{
  "norm": "layernorm",
  "norm_place": "pre",
  "attn_scale": 0.125,
  "tie_embeddings": true,
  "parallel_block": false,
  "lr": 0.000756,
  "final_lr_fraction": 0.0,
  "batch_tokens": [32768, 65536, 131072],
  "doc_mask": true,
  "dataset": "wikipedia_en"
}
Each number is 128 + 24 x the weight over the matrix's rms, rounded and kept within 0 to 255. Layers, rows and columns count from 0. Numbers have three digits each.

# layer 4 attention output, 512x512, rms 0.0405, rows 109-217, columns 0-127
102129132125121149157139127142136184135136139110107129102170108092139164121134079104111084143165133142148062126115114173123127119110097132150126120107128109121106146156168106151145094143157122144170134140125125129111145164141072135147119107159112116138134144103128108104112107132130133135131123116144122130163129131144144171119155149137108129149121106142133112128126160128131101112135
143131174142054150121185151144137146142147130124129131145134129154094133108125067149152088159128169185075133143103094187090162088105087207085102092144079080183155153107166101181170128100150173128119099121118124136128132133136123117119128124126068117104138087127130117126119116165121119121108123120125142137116142112127149124105123119132138132124141114136119137133131124118134141153125
172189172136093157131091117171066115107184091074084150179140131156123184073174117182168092188132134124132163154155157148122110158098145136111062147131121125174167153096067185119090122112188125166141131117139131080128154110132133161096137122131114139128126122146150111145101140172110129125157125120127138135125094140127089118127157120147140111148129097089159097156105163132103101100107
153127141122101140129159113120147117135157131119145112179113155155098112108130109150142117145115150167088171148157109167118144111114126132110090137171127149163153118097110128134121145104124134114124104116118134163141130110134144151132140145112122132118131112129130163125106126146130139134112140150143143104127118132147125115127126169145114123107137111117126138120130136151138141117112
133144138129112104116125119102103158141115116111152123139139146166143136152161152142151122162154128116125145123099109119134112144124115145146122136134099103147104106140116155135106156143133116109109132137115121087122138113151124162103136154144135136117114140153131129117123126156153161109140136115121135088123138121141120117125121142155159131143111116120145112168109145168131135123118
115125124169117128087153133158162107108142139115132141144141139135104130083087115135136089162068131147114115104168136167117148114121129149089111151109112126125149158122126147145118135105161147128137120121123124146155137140123124125144115143111131124148118152130075128121109130119127129154100109137111127115135136123143153157124138112121106130127126147122119134111148122120163150139121
139115169135090121149096118135138106120152079052107202128117066187134122140122135118199125137117148138122131130128109145151070134072159137108104148120155155174093112072105152151089121114107136153142108143102115116141132121122147138093112106119157115116146104126133115156101103157127113137120160132095185140074129123117128138094125103159149120100139136113129150106132145118137111093122
165137106154148133101118101079093097142074058117155123153104159156141137129129186156151172148136117089133184137103145107148109163155158108156117181150109098141113114136082166100092177130107098144097133108108101139146152139158127158101143091115103135132165108159098122111116097144145152176102145160164115091140158102140158135105124144146128100165164115094095113120171171147160108103134
170135129101123192136154169170115087156129103157150111158059147126106146088124079126146143133140136116138119167118112148143155111125149148100114104176132132143149122131155122105171101091113165109133118115139153103129101117146143144125167117135142127123109123126157158138127141127138136116181125132132102124109089141120065117147121162128100137109124134133160167112122117125069130140138
148127178145130130099119174164103107116136139123091142095133113112125159096174147124109104144134104108149110141120171108118111160140125133105145113138144119131156165132152139107142110145121143108135101101142117167104145132129133113125116138108089131105125107100138136108107141124111110133132115155097138123160139132148152124131122109090095165136147098154095131108145095101156168131134
125175113139102138124143122110097129166113111133130132147120123147120154122123099138130134171150119112135154121084124144110151122157125169154127139130086089140137136138130148136117133111144132143086136124095103122139152143117132129139097125106115142136106114125151131119140140120118124097116107119141131135133136118141148091128123141137139132117127135134125128147151133117119144122126
130131150108147113091096119130087115109124130106148100147139157153136129143169174165120141155115128115150158143130136107127106179125157133139131168110127160122136108152101137152088161162145090161137136112129105129131147142094110084127121129139130104164108136136112118135127120106115104122138122116110108154099169128122136165129129077130168144166130113109130120116136132145159102122132
131112094183146126080091126116139160083072130115107122044175116094185131152080159092101123118134078098175043077106148072142100170138146087144172122073064124080080122191162096151125126185147076118090096145114117153137170151113147149115090100073069176120105117126111114103094133163108132162093160138142139120164100160151148094113146121160137147139134149108101112118164126086144163080136
099157124046123122175122135117069147160151105156120123181099150133142135164162120147152142150183153136153172168119097109107184117109102141167102128143128163182165105099086149115115115101189132120127154171173151134116118143148073126166146122141120097149142130124156110104117097107115141124116078113127101125149148097118141144128124115110143103160089142160171122152113133148136122158098
144113156152108128099137119141166152099146175106104133112157126126122129128122124142094102120117131159117114091123142149130120121142098148098135120098126120111120156141181104155160140148112121110118119129138143145107099114109127137174135164110126116110107121129147123142100130120112105124146143115103142126116133105137119121147119129125126151096098148123132136115102114119128131162143
144119138125157130122105138147110089150149133129138151114086111163127089166116187136160175116093125110127157112146171070156100147123152128111142129129149148128127088119110141107117151121083121107100143098100090114105178110141132156090089144121110133135123118121143122096124130120124159105153109121111150130155105128159135122126094128156171154160106153117124113171124113133105157085124
153152099139137176142065125177075075105143041114097138165106111080151170083151109122124122149142100077172120173130149126136098155108182067125089152111133164157162152132076192086083080100159124118136157144117124105144152126118144121090102136112110138167163134137140114159107148177093131117116144136135137126108163149135110133126161113126159145161126119102126136128118129134141120119116
130130098091143146153081105148105120132129060113141117149098151128146150112135110100164133128157142108153098178141098125154091130075183097150086139122153152140123102123094168141081116104148116113111150115122105120123142135115142111081127144119137141166128164128127132125112144125107174140121154116160124117133119148145111138124133120143169142157114116099125132131124133154144150073112
085165142171143077121087126112080184089127094117074167093173072091193203109188121096120107204241084076173109128088168110082099178116124135164155146070155146106093156163081200089092090180150091144122142096123114125095171080111156080092091138145155142140143111119091146130167178121115144114144148161140130148134082134149130121145111125121141138129114102133109095145148094115145129065174
162125125148130134096164134149107136129129117138124154102157123119115171063145104095155102146153116119126116102130160142121129109141102150105131093110128091124122168141155158104124136133143135154110115121159168171090104144125106137167121178126124137104145134096116094140137133130134101117124141124156147131146137129118126138135132134099123128090108109180141139092114112097123116136131
157104127115123167123124107152130136134136129079145136130125129113112121159096130135096122106118156139142090127101100154177098108112138121125109098126089065142121101139171080189148133092149119131156123138127133131169119134137096150125137113139112111128158094119079097127119092147156096137118138147131130113101146129093146160111128153111114123128155079153115127092122142120139094167116
089169111164144088087112097055088146135076089148138137143141139163159134170139183148138167182167098085154171109072140097113126178158144160166154168115113096119083121185093157108104173166121075122152097116149146097131074087121158108106169145113171129110114121134131152177163141125151128122151127117139086130101098133127065118127133149126149128095123125091150166138082099132095130135148
125164134166102107117114106105121129112121106102105157150167121103155156091117133156147109157133119117152153123132127125114136156146132110142097162118099101143140173111117149103073134132160117130163124111147138110132094133139127116130149129120157107135137150102107127141155125128137127140130117145130099129124106129124109144130124147086107131145161118130131145102118137107127102124140
122107126130166090082124120115093159121095145147160126065149131113140104177160215105101155111126089081150094091106164080153099148148138118140171090088131139099120121178129123119129175178127084122151128118165148114105075109108103117161146139106148112110121130097120115139169136115133099131149134106123098136134125130147100133133130159106102151121113131152116142111094114111128126149123
154129095146151131086144109113127096147081099138166121115118145141118099124119183123131167131087097075118155098129159117160113139172154121127155144135125088102109120159135119096115177136094115108109128098102109120154104111110135145146138111112122109113110104141131141106151119108143095136128106125094134133120154108109143117123103122128128121121172149150080121135140134121142149145137
107119103098120157194091118144139120113159068113114118163081133140153151107128048129167113141172162147125101202159058159115132125041151109131058162126170205159118086095053148143103065099166122129098154132122131118134093142154143136148144135139161115131144136155097157137125109146114118124121147132133139113111156088130125107130116129165125130104140108122138136115120125153113110138105
165146126176124095062117120084069120098086142120114155132165124147153139138160164133140132149149102094178142100098164083125125174151111117129119123119100117119121141155096200078088167161156075085085099151141156134106114133147124163144119164126153169102108135142118147139116118159127191142118127138166149103135116121154133135122164134140131136115119104132139096103101105136137151108126
142137105146128129101141114093126125162086123130165125141135142132120133149089163141123165133122116115132131102101115127138149147160139109160120120141079094141119125141127126142132164120151119114134116118146130151094142096149127155126137127138132134103127141099093112123100098131116110134146125160117137120159136153122142145115128122104103178127122104157129146101110116116111148134126
171158156115120165145128188176097100136142140152117116137114119111106168121175103123132126131158122120128133153121151104119121132135117133106133081172149129119158131126170131097173092130092157103123128119137111114103160122117157126115110099127085145134120115141149135127132156108116158119139121115124124123144133120127126117132113094124123133150145133120104119185148121111093135106140
120135144116152179138161178187136120165174155139128112103131117098099111102128110108126111122091133134109102144167161138113139116113107132083139088131149112115170146114148103121162092108107170132143136149125123140141155153098103163157106118126116119120113119121126113094115125124101104112133109127105150142142111165135128124133168128131115131123111151117131108146123119101135151135114
142137130086070161166173126146166123176160122118150112159105125157086108112125051143138114154126184186079129178155065190115151076089119175112086116178119096170137091102131101203152110080126169139194168165120129098143112144172120078114127130124138149176168150168112103164112131169130140135121111120130113128116150102113101110121170099146125117136110080081161130133134151178154110123075
120152124147172136082125144160095121123123126125125131110155114109120153076135149106126120162116101095156095099129190100116092153162134132121158128078121093085119141178130150110115133147137123133121151126115114115131141133129124143119114137136114130135113127140115143115129135120114113117155117125130143152141114126118145112133140135144128133144141129112117119127139135144110126131136
022154159113103114153121169141155162090202228129046144154173110140142129149077107185093086142127139188160121105134143110068200138119050130146155130107125188133181179100119123150169052120201143117121142165129135150143156126102147080097083132101091153122133165120137116111123162136090187109137095118147138120143121149137137110142165067109139097161100150137174076154124070091165156087138
112156104101125121137133140103165167162058135122140102108126137120110144146108128148112139110127130121143144104094106134150120141199134130193175136156111052106110103171215068157150147148077147131117159126134132111110120073148152122145151144115167152088110135131157124145189165124159119106145124108129145136124107158174097107090128136127131144104093129151143120122128112135117166098105
105106104123142163173095135152135086114139094134101131142107131133141112116101103133159124100110140131132132160146111131130120116114147119111130151126165142125126129117126130125129085111118138125128134134133112153085149118126151141129116138124151158098117118132134117118067129111132163135136133118108142133147155126152145159132139078121128171117087104163152087117134111111132162123125
142142125172134085101085086075114135101097114109131133114148131124153132145131168157130138139147112109142152112122127098139107171127139095158103162122124140130094130118080172117065169160141089115140124124129129099152113121161140139130162110142148107143123137129111168140127104112117142141139105162122104108127123098119125116114098143135110117139155118125128144150109139139121108156110
146130127140136155121157167135124151143115163168126108099161139109117128131141130100099130100136096129127122109127161110107150119165106117111165089146132104093160168154196096111181120155099143122132112126137130139121120144160133134135135124152144145154137150140132123135108133144129140150112105127122120138143182152106138145128140129140120138134121111130126120121108121148133137142076
172101158113091184141134151174113059158167096123143138182047130199091097131119119163189157134093177148079165169143113143151121107081166173074091109186132141191144077089130116126148144075099178097177121137140117131145166110148135133093126128117079111123144145131111125118108120128122155164143088133090124110149123120137156155091111131106123136146115129117129123152124124133148148143130
155114133168124102061126112128128111099116160106145143118149131161127115137091181138112137137068111117142121070125147105141116147146132115128140131111087115122124131149123134146109163135156105110110153101113121142110154134130121111096101168151110120141100128110156136103108153093103138112162081121092163141132141147133128114157111126094150173138127161161142123141136085118131167140120
141148167096103127106133158137086140132140167131127127143145142173110156148145121149125121161146151144147142124102139121124135135125096180133145115127107115130131121150165129139157138139149134176117127142105132110137132121105127125124126134121141135111124164137132134125135114116130132092126135101128164138105101141112114110140150114142129100118122151134157093149124136107136124121144
153144122085120150135124111119083114152128076132154119163089147146114150137140111123145158140181146127149123179092087135164132124089168137146081115149114114164117098142109161127130122105148118123126150109117126106140133133168150128097132132145128109143146139152098122156127132130106146143136120142127126131088142107123130135123125109126134121145157099122138148125127137145145085125098
107175111053123202169157201204071093205185118173128121160084129166085138089138078128187118143131141115129160158137158130108169089112097184104112081164144112158166123115130157080180081067133197084162137111130121095116118139102127120145106159128135133131086149109162118106165174110134126088116134112093132162132095137141118118135095140106118151130118121138135098168132097093080128136149
140113091119161158165132124141161130156096085130147118094105128087129124124098105070130142107123140110139084126135118127150109104127152103137140130119155105095088103152173088140132117129094138115125154156156136160103109154156120128123129135125142138109151141101126144109074145138117137168136142150140135164154121154143116116151130154133106148109098112146120140091148102110124157143136
106117107132122117114175119084148104158122124154164125137110146156101075129089122130154149112095151147104176122123118138113178092131103145126128143161108096139121131107124123132128160116128139113146117147131152171105133123162094121138126121144122146125127142105160115127071140135143126136131118128111172124167124188113109134128163134105069158102086131156163131091115116129133169131103
152131144146140159120113139167111140107135139106129138099156112082125146149129125111076125120141118115158060115120137117161109139126154107115124100096132131106134136152165111153152109132146118158130140113102129120134107133136129159141142097139111127122131095158133106129129116111114101156148116130135132127115149118081140117114140134145135125121152128126117127111133167135097101147131
079148106136112113136152144103163147156085092142117132116114110118135144084116099138132109139124126122111146135116104148079171126173132154141167158135133111131127139126141112120126108128095157113124119104115103124101144119118117112145136117144141138152094117130149134109121132110140104126150117122107121142143122120142140115132100141139130147149113112130108145100132149149123143119099
088156113144105111168099141118133137111149081144068149138130095094169178093124084122132105175177113118144135172141118133079150151099122116138113159123155168135146156098095162093116057126173138141160102123163148145119139086173146120117142120118132136152152155114121112162100136157124133165113132181148102107145122132143102147094110141095117117143115092128149139126108136132121105110105
117115136108138114132144147160176151118148141117113130094128108105110149111131103082107106131149133141116075114145125159124115105103121153113146116124174143097099121136152104150166087129113151147107116133111124159118153132120150154113114139132127131094124134120137144122112133136125134131100145113134151141122122146135139133119123133154129111113126133121113114135135116120122154118130
129094134122158155105137135186140176119130135103123132065160082074139152079131100066083082119130106119138000107137142125155093108116145122100139062037113131104110140176192094154136109136151122121167123132134159169111159110091139130133108153111086160113096120072171089113072212148127074111157156138129143139160110206143132141112141127078117172100077099149169178092132111095068127136149
083173132119079102135160146101105208147121145126115141129157116129131176121139087107110107204208129117145096113106124162082153137130080172146120121123117104135116128151140146130145102140179144119156109138115141108153099173123106103126119141146115126166111150137140144127136129120126163124126114107152128140117124143133114113136138157114143150105127142128134149127109112128132116145151
097138180150115142106134165163115112135176196129119140134156125168122090152134133159126103156072141162126131113142157113098138143118109182090141093106091124136161137130139114155151131145146124129126131112135123152162123151076118131150102133086109093099134113101126109096141099131125123104111119136104149140151116132149151145144120120132110128102123169142105104136140088088139181153170
075136129116109143170131116160160145142163091081093140145132117128115147112098062114141079175137164162109081167162083228116105098075140139121075156122127111171126121085104132183114077082174176118140110138143143127133109120102106097136132120130129104144129143123128109153142122125136090133110147104126126114094144138108140136125148133119129127148118150125132145130094140142151117149113
122138116083117151146190140125166113182092116179182072170085193116070117111110105154120129093075153147072171165113089166136184101181135152115143104208117073148177133129206047144182152094066170113133116128122116137142118086109132107135133136113144131118111125116119132143143145124165119137111142118105119135145135143136115147102140134109141143101114114134116139109149134123147161145133
132112154158153118144115122111110121123135139113109163111146097136126127147160162103139151108130121110145168089105152110131090123157117107143144149134168070117093157113120156101104152150100131109148155133095137135150131172112086143107091153133103090129137123098113066095138094131129114125116110136127149151106173130117174179105096112111149145151168106162104079115131107110124121169138
145110163166111124165143100119140135108138119116110134138141134093131117100163138124122115110120139153120145152147126143127126125118123093111097140139137100161158175097094119133116128122148124102105130121089107147121136131121109139155108140115094133142128150117127104091123123120120132139105120114115160130145145147131140128110132113132129149133144156145116123137142136121151159121096
165144189126095134070158127164108107114148184102165110183138178191074121106139156198144095149041136152087181117160153150142136133153119181081111121149070125157168146124147108154119209099149132114124152143099120127132117123116128109118124121117103111142139092145160152114097138130126131111140099134126128132124142138121103101159137135129139141135141138137114141154143128127138125137145
115127168137112102133101108112124134096138129076098157140143118141147134141126157139144110141128134136146129121126134116137095152097140121132112133119127124157121132106096123140104138140162098134071134118152123117111122117154127143087130124142123125107148114121109156134159098137104142139142115123144115125115134100113135106140124129136114128125144125139121121144142126136115124116135
155114109126137150131148142144149102134119120147133100112107136139102106121100115121149148114092131132098161118153137141133140102143130134112141134165155106120134131119158106118150130111089155097123092138148115165143135155142092150146147132123111126123114138131128136115121080120135150161094090132100115113150135096137161147107104124125098109146132118109116122129142131154155143156085
143155178124088136143123141180099124130170124102127121150124129115096172097202098174110076142144158155118163167120140154116139133088132143116107104148128144149180161117114162151142112103131148146122173120105098118134156138111146096104097163123148134157129141128128137114159160115115165114129156108136125140147106133155133109144138119133160147143117134119108089135153122144143167095143
093110104104168117122118144108148113133131141153132122095117112124147087149093157097130170106118110108143107104146146083134134135154122115148168139107144144111117120143131125093122115141141114131130084121147144156124142113130120143142116151118115119090124144087138124134126126139141131114107137110110122128143125141154118165105136127114094128135101126147141125117139122115132131132109
117129125109129153156138136155136123138147095129124135130099120128121115126121096127144130114116162155114116152145111138131127090099130134104126123124136144136128108116119122130144111104123149122141111126171139132125106146143154125102131116148143143088155122111106181138152128125102149144136118131180081121139104146105145119129130148134123131123120106142121107124097072114125148121137
105118172078126096152142111117187216115120191108133094108150127096112133172154133119047109057132138152110096109084091156148105122147140119157183096148154103089103134139228023183184148154062143121110097105115120131128133077116145134123140102084121105101127110129128130090144118107170103132122175130117102099113102120154130139080089140125136105133133135113091125153152165135145125116159
130125114109129134130116124122133087130115103136155106148080138151123114143129120104145153135145148116116134149104086146149100124098144127151116134152143136133099077125101160128131126113094125097128131118129122111107108123143155131132130145128125138119128121140147134125120152116132159143131122128123161126135157115157138118144120126112120149089130122136121152133140102137121149137145
079126092145124096133144138077158183137110125135118140073145110110141131163113114094102119143174118121131120088103122144095145113132085131157163140112123115097100143148128128133115119160118116116159111129139124144116121112120123116154115123118128129108142123127131113134151113136139126127113139122108142120122124125135123131126152112138107106097116134115118125145121116129161130130134
082121057092140153142124125122165079137082069137133111147083141118127134111069099123129151105105134099155113158121085164151138117157178116164134153153140099110110115136165122127120089096114151123120098117173143126113093125128173088110145118132162141129143116133127178172115148125089113163158119145135107132114140117100116107168121115103105144099114113134144158114107089111132140138137
150125141101143150139142115152116102141148153142159066158125193117100120123176116149112130102125154162125136178144120141142142118107131132123086104157150128134171116130109127161138149114150133136165172171105126136124151110130136133127141140144107148154124127133118112121111129116132121113132113129162131147166143154108122157106137137134140130138126113134160120125123148157122135125128
111117135158111114140130156116155163124132135113092154076147056134147113176111133105127134127130128129107117093111139124113121128115112133129157123108127114119096123122154098138152107137098138129122133135129144140127118149088116105139113157091127112125120163106175110116140156133126135104136134088119143107128115146159112125126116121122163129135087151158134116133104095112138167120116
179109092157111173141149128139137109149100069139139121111091129114128123119107096101129137124134130118111103159117099150144128111102149112100107105150118098147126118131153109130154111107107138134128150137123122147122104136112131140155118138119151101109115135104145102106092131123158118102107140133110152139136122140147128132160113125122123124099138152148129130129145124095098119125148
102150123155116117132115119088154144116121110136093129124134108118161131135105112153134128148146118124118154140119106128106141142134128128140139153130111135128131126125115115118123112143130112123114122135152149152125144154099163119117122112116113136142113166102136129130109167109086135142145116144167125119151110150128132123143114129105129121143108151145133144132126115086100137128157
122124121126117119159081100129122119099134072107103127155114129142161159099142098142171104127153147135135151176120084147118129126086146108147093160115133169151129137099084167138071115123154112136125129135127129136133121156091107107143112126103132120162136164111125110103120130136128134166106151136126127129135146133171137125134137135115136131134119140144117131098146131102175152127145
146109135083136156113108119148093060144129111135174083173079185172104098141127159171161155121067157140115162168140120109156138138116169133111098141133116166156162090128096124135106180105133115159124137137134124164099169121133103109139118096145124129123121131110118129106113127100123105128142119125121144126165110145118159150130140147132115142133094129152139107118138116121141148112117
120108119112136129126139136136177131137128150131148104103134133125108104138103117116098118102096130149108097122130114155126119103122134123115158095131145103096132123146155067169171125136083140143123134130121137118138105114087133084112132127124155120141106122146143126140108169111143115135125147118100174129100142137129117113154135136106155132123124147115145131117131095136141140112135
076170138162128076093147145097129139125116112132121139121157132134147146079143099145147080158141117131126154138115128119070170138135105172123142162105109120126127160121077173127094126158142134112149133119131086090127152088157124125138134069132124121163139104154105107119139098112124125143131135145103086129144133120114139137093116108135102113198144129103120108158125182134145096092125
073068065088211122188096112095206135127109129175136071078107133091127086171098143081089157020112121122123076140151096129149104101125153054162158141137192164050092091125122076147143094144071113127111120146114117131143139140098115105116114127140132127171108112137108164130152150113107108111149124114147092147129100107112135101159138142117142107148145140106113135147162143143161116124146
136156129149077126131156126107139159127105123114121128145153150130123160110124103152147101146137130143110162112121130156104145115139099137122107124137094088156128157122141140124124154129126137140101102137109114166122144120109114139132099121100098117126137149132110102100094090136144129149075142118115157132124136111141175150098141101135130105130149146106127093116159143120163135122144
135121108172162147112123151149140119117135133138089144080156088103145134081129123077133135154116091091147095101148189111103097150157135103112170125104153106080131151142127146090122095158105135144136149112130142130153119160117110139158125106115135109137141135123110106119115106140120114132141144149134139118115170108121109139147144125149110118122144142134125148120124142120131097134124
105124131152095110153146122096111162142112101137116130126133116137143160126163084130145119155192158141121152158080109152085141125106096160126115134136127086149112148131107141143129126140120137162091140141113118143118135140098097133169105125166132095135120136119106105098140070094130114110115120102119151169123172093105173145113102088146144121128139158173132110126104117124144119138147
157131119153103152104135135148098114134121070108140154134120114120143145100105116106171137165140123099140088131106138120137115140105142117117095114117081120160133130138114165106110121109170119120136130124179158120079118101141107109119126161135153118125113188094120123117073159120121162130188133133111139108132094137139081136183163140059082172119103129162176151109116107082112131122133
128130095113149135163127096126163161113135160138105098139155135040132158120148110114041110108171129146141096146141112151118132122123104077148122123131164139077143150138114106132158086139134123108152120133120115126130123103131153136119140134134119138137114100154101154166124125115103125100113104144148107150104125108089105125137139135146138124096153120086114130166093128137108125156138
162122209136061104116129095113112163085149172046133138160172136134131151144167103170128068118157179191116142141103093153130134117066090162123085120131085142172118148111114132205105160141164091109151126137138110136168122122142126142127146109120136125101149128142135155126129101134137137170120127129098117118129127135120128140101137156145100127144130115109133115116127123149134142143098
196102136136116113114074075114101158064079132098136090125145152080150156179196133120052123095195131126151099152058087125179068152099152089165125094121112153097111098182141119166140138158125047108096145140139157118132109176117147091130127146151143184154122141165137183152161150124078180137150143126204094139112120112121125078141123122154159126114087140118137147133110110154142133134116
081146138114092094123170141081161156153119154138135115135140130135114127131095137152122139155117139157099147129119109146105174139137108147149138139142096108148130134125136092152144141131134149133141142116086091114133142109088137122164109135139143098138084144111128119109129141083157097078096126110066169159123124127132145120145101125115129154118154181157119126154150121102101148147144
147126095102141146143131106137164110139126117126158114147107157141099117105107125128151129109098143135097149133179123154144124105132156116128098149146145131126122109099122133124111151096113137149117125120125129110136101107127137116120150149141160127145134130141099134144141126127135143120116141123137103143110118118117131114137122130132151108129117113115136130145134151132134091141125
169114117071118165139153136171136128163129136134186101127081140134097111134127106111119142104125152137093107159130094138149130092105150151110118083151131148131125075150156068176171124098091135105123128115129106084130116145098154115121120125116117135144096144159141159132161163115109149120167114114136096134107093123127098079144109116147150123131126148086108151161144129105105128106157
110137130136134114126116149110103127154136115129137172077122093173146111159099162124177166154119118100137137096126162090123138139133119167126150141094117109150099109133129131113112145138122129164118119123126093089095160131092116129083105112115128117127109135124141130112154135107130116118132142089109146146129080126159131104136112140158150132139106155118126131144152150124106138095143
143116140118112158141142141162120123119162123143135125143110136145125111116131087126153111122130158158112119158113114138116140107074120148092098101130126161146149117111111146143156111107131139111115112129123133130184103115134161152122166116070129148098114111172140118163107118164164127135097138151151101072128129134143135112095151137131129118158152096107152123106114152154139128136094
100136075121129117156099116066078143148094064152117136130102119142172126164138123130139185160200110076173159144089101108115147144139138114184121154127144137141118104133073160083088110122150099129123125138094125138117166126103111107113090177136116152145114164117081101117114107121108158115102136132130158166127123109150162176109119097122169144116124104111113104126148121102149138140126
160124109124139139088188099107170099149106136144184121164133198178065101087092164159172142112036126145064179084186145159137140101194127143107103142145111074128129157111149109109110222096110151132150125132117146130136100112117119159166142106112121110094133127122169122128156144133162090115108113126105153121130126151106123104130129165123095096099169126148114128153125140117114113113114
129085137143115131129118107120172137114118101088146093113123143147148100117102110157162107116090162170092112154161058150125124130085162147118106150100094152159112098108119095214097146127157110178103080102105142125149130138096163116129173092131187132140105158113159138141110151134167113138140158134164109106121128167120100122116105145149134120132129127138151194076112161122090116095160
215160147107106180115172165155069110155111117162154096148111174119096153083168103149152120147125102119108164153130156124116170133159136141101117100174076124153193159133178116083141169124133137139123119147141121125138175150090115097114119133118122155136087175099127153121137135118100148090139133114163095139153066151140098152117136138152145129135081143104147097145149107090104142094136
178124131114122131136093114130072088112109073116142135158074134142136136172168137146141149121165151117142135179106094114172113136089161116120086131140107187172129087115092179124092133107143103136136125100090124116120146113129163135118126146155129135118131127127151132110129157118155127117141146112114161113136148155142127128124123120137125163104127126156123143129114116145106158139115
092091093083166166180153166160161107188176136169126136083092117159083095156087109081162148086111151147103113112128149145142120055106098147109155086138191112118107097108140113124185088089055187098143092158144161143120146146127136145117114127132113143125132138113156116141114149152113145119139135107135145108127120156118137117153117114113123146122111115157158149125086105109111127131136
111142075148147137116101125125129105135091081149124123114112121121148136099086131133138153149114102091141136109126143105123140158161147099149127157120093124130131125135117151088089122130139121138117103114158147141128131136148113144128148102156132115137142131120100134115135100130125113181118124151152099130142135115130174174099117131106102116165139119148121129095110155131109084145139
174168119132106155121151117129087097163144111153144133177099136136091139135147122131133156153150124106106170157120129141146134119127147132118089125189135092162147134117100155100127138080109148143150154126118155130159123125126118123132149145136109133143135133145134098143151120145124127119131103130145159136107159121101136140115143096127122094118128117117142136128118145134126107139103
110109135091150128174172138144170127169168156161169118097115114119091080153135118087120147089120173182074138128152130129098147075106107145111158119157192140114132115107123096168178121128063164116091163152121114104111156148144176146094091153151111131149119127142141160137092148139060173118160122130112139149117114103123125076150090100185168135104091159106137131155140102139105148099135
167152119138127167103171151168133138178091108137157080096130170106101159103132103120094110145108117126113107133109140134124128128157159144105154103131096043118150146168208075174171148131093166139143126149116106128135151104098122067096137107101112128147116113160141145156108153114119083129164107124122136145106111122129117115128114111144138124151124134100125145126143161145149128115121
155077115108157152141138124173191119120136138123134128120112122090119108102090119094131120054073135148102088118166107145168114097130157088100116112137162151116135124111157088135125124093098143138115144138135146149116124105137151133125130163107149139111117143111149106140096177132146140110125124130126125128135111178149112109141147133107146149104079133163180140112137103103112155133102
103120094168160141114121116133176084121126131137120114103139139148133116038060130139178117144028112114121136100185171146098113141158149106112134187104148091079134167112102154102086131137107137154115158175115115086126115160101107109129135123127133142147118122158167161155132129130134123116155100087154102160095116118093072075152163129171150119123138133093145159143155145144134114120111
099112134159115105127113121131208167081114164087104107099185109102154104133075106108095103131107139165126061109176096138121110143105108120139133160074127158105097116135154081199136086159153123125097092148150128118114116139134143113114137109140112145132108117130150157149113128152092148168162112121132102156134101136113116067147134125145131156162129146120137139113120113116103138145129
153141117113095151134128113134097112137138083102121155188115116163138132110116113159198151161140148138113191125143122121130134117139120144119088148119094128177121110113102159107092150094161122136124108135134159114113111095156135174131160111129135142096131114124151121155127098140134114140168137116133157100106105101088094102116112163150122123100121134128145167126120159145070121127125
106099090167148081144089092066198161089085103122093136066143103089176106119106133090107139091144092093139098115122088132148102145132142076163157172105169119080058119128137109121102103159089100132100110107137142132099101149112160122147116112107127158143125159115122130106119173139134129144110153173164134127145101137156127120158107139111118126107134154143117155133151139068072115129177
095158101098131148162126159153123168156134149147085125110125090085158169118124080110088128142202124119168079126095145114104151115142104117157149096111154134108148139152148119125155066124133151092131146118122108117159137126149114171138141124112092140153109115155102106092110096111123160166120104139109108111133146092143158155115123109108131146171161116121115118133142185139144124133104
070129032097224128119194159078171086219055098235182098100078171131100077151066191081150222084075099083120145110152154091141166111228143137139193150165162029072105106173160083069145170127047155112126090127153110124122105144136091151147153123111123113108155090121140146131141097122164115138123119114126101120154122130123107137138146160144103122145165130122098122130131163139124128119123
121153081175113123131079108097093130113109083129088140115136113092165141144111127135096127140167096093171138137069125101122137157117148074167122143129096117133134137140088137113111098132156092118112131167137133116131158170166092130146132070157092149168107093172107125127113083121092138133126104126149100143135142084086159112110113120140156112181141141097120124148121169146122076146110
157126114147133151100101123151131149123114156078125145066172102096138149159095139087062118116139103114183024099110149109180074158124155086148142076101096077098101109185185084176157097144144105101078100118111126120137106118118150132130123145116111139133111132156150138152131126126121124104119107106113147119104117104121121105141102106144127120125160119117140128144112148116103147127109
182137117162077139166154104125154149140138109110137144130122099105105140134113079119135121126161142149090159122103095169122132085114097125127097115168126113173126125092131123153135122088097147123115142150130152123128112123145127161124125159137110129124151127163115104146123116148127164126136139111137139103114133114125141149097142129150175108133110137125137120148082137164134106149113
100136160143097100123092103111124115116162105073111124165131157188150107126129144187186104173090151163111187152134098156120121153077135163130099175104085154173136107091042145170064153116174100127122139134105113118093155095117119116114125156152146145138114160117136142131114128117138141135156159115118150125134116126125101117144114125132130139133094132127148140135130140132120138091140
112153145159096112114133144127111155125125133130107139096165109115157149121137105106107106171170108122140108113117141115094142147121093153124142115101101122127131145157139138126129111165155109128116104148143131127117129102128145126141138124136120145123118113138139145139128147137145131126127138127117122121131102137112122117129127129126116114131132134117143127140125137127115124117125
151079138138168114079097116139089104077129141113124138102146127115137111158146163091100116098127104110145067110135139098156072128081148115117127105088127177088101111139103161129120135168159088121107117139119142143113138161111110132163083158143107126142098125111128115116106123150104135105115094122107171149154146125131161112157127097130130147105115143171149094122114101092137153138133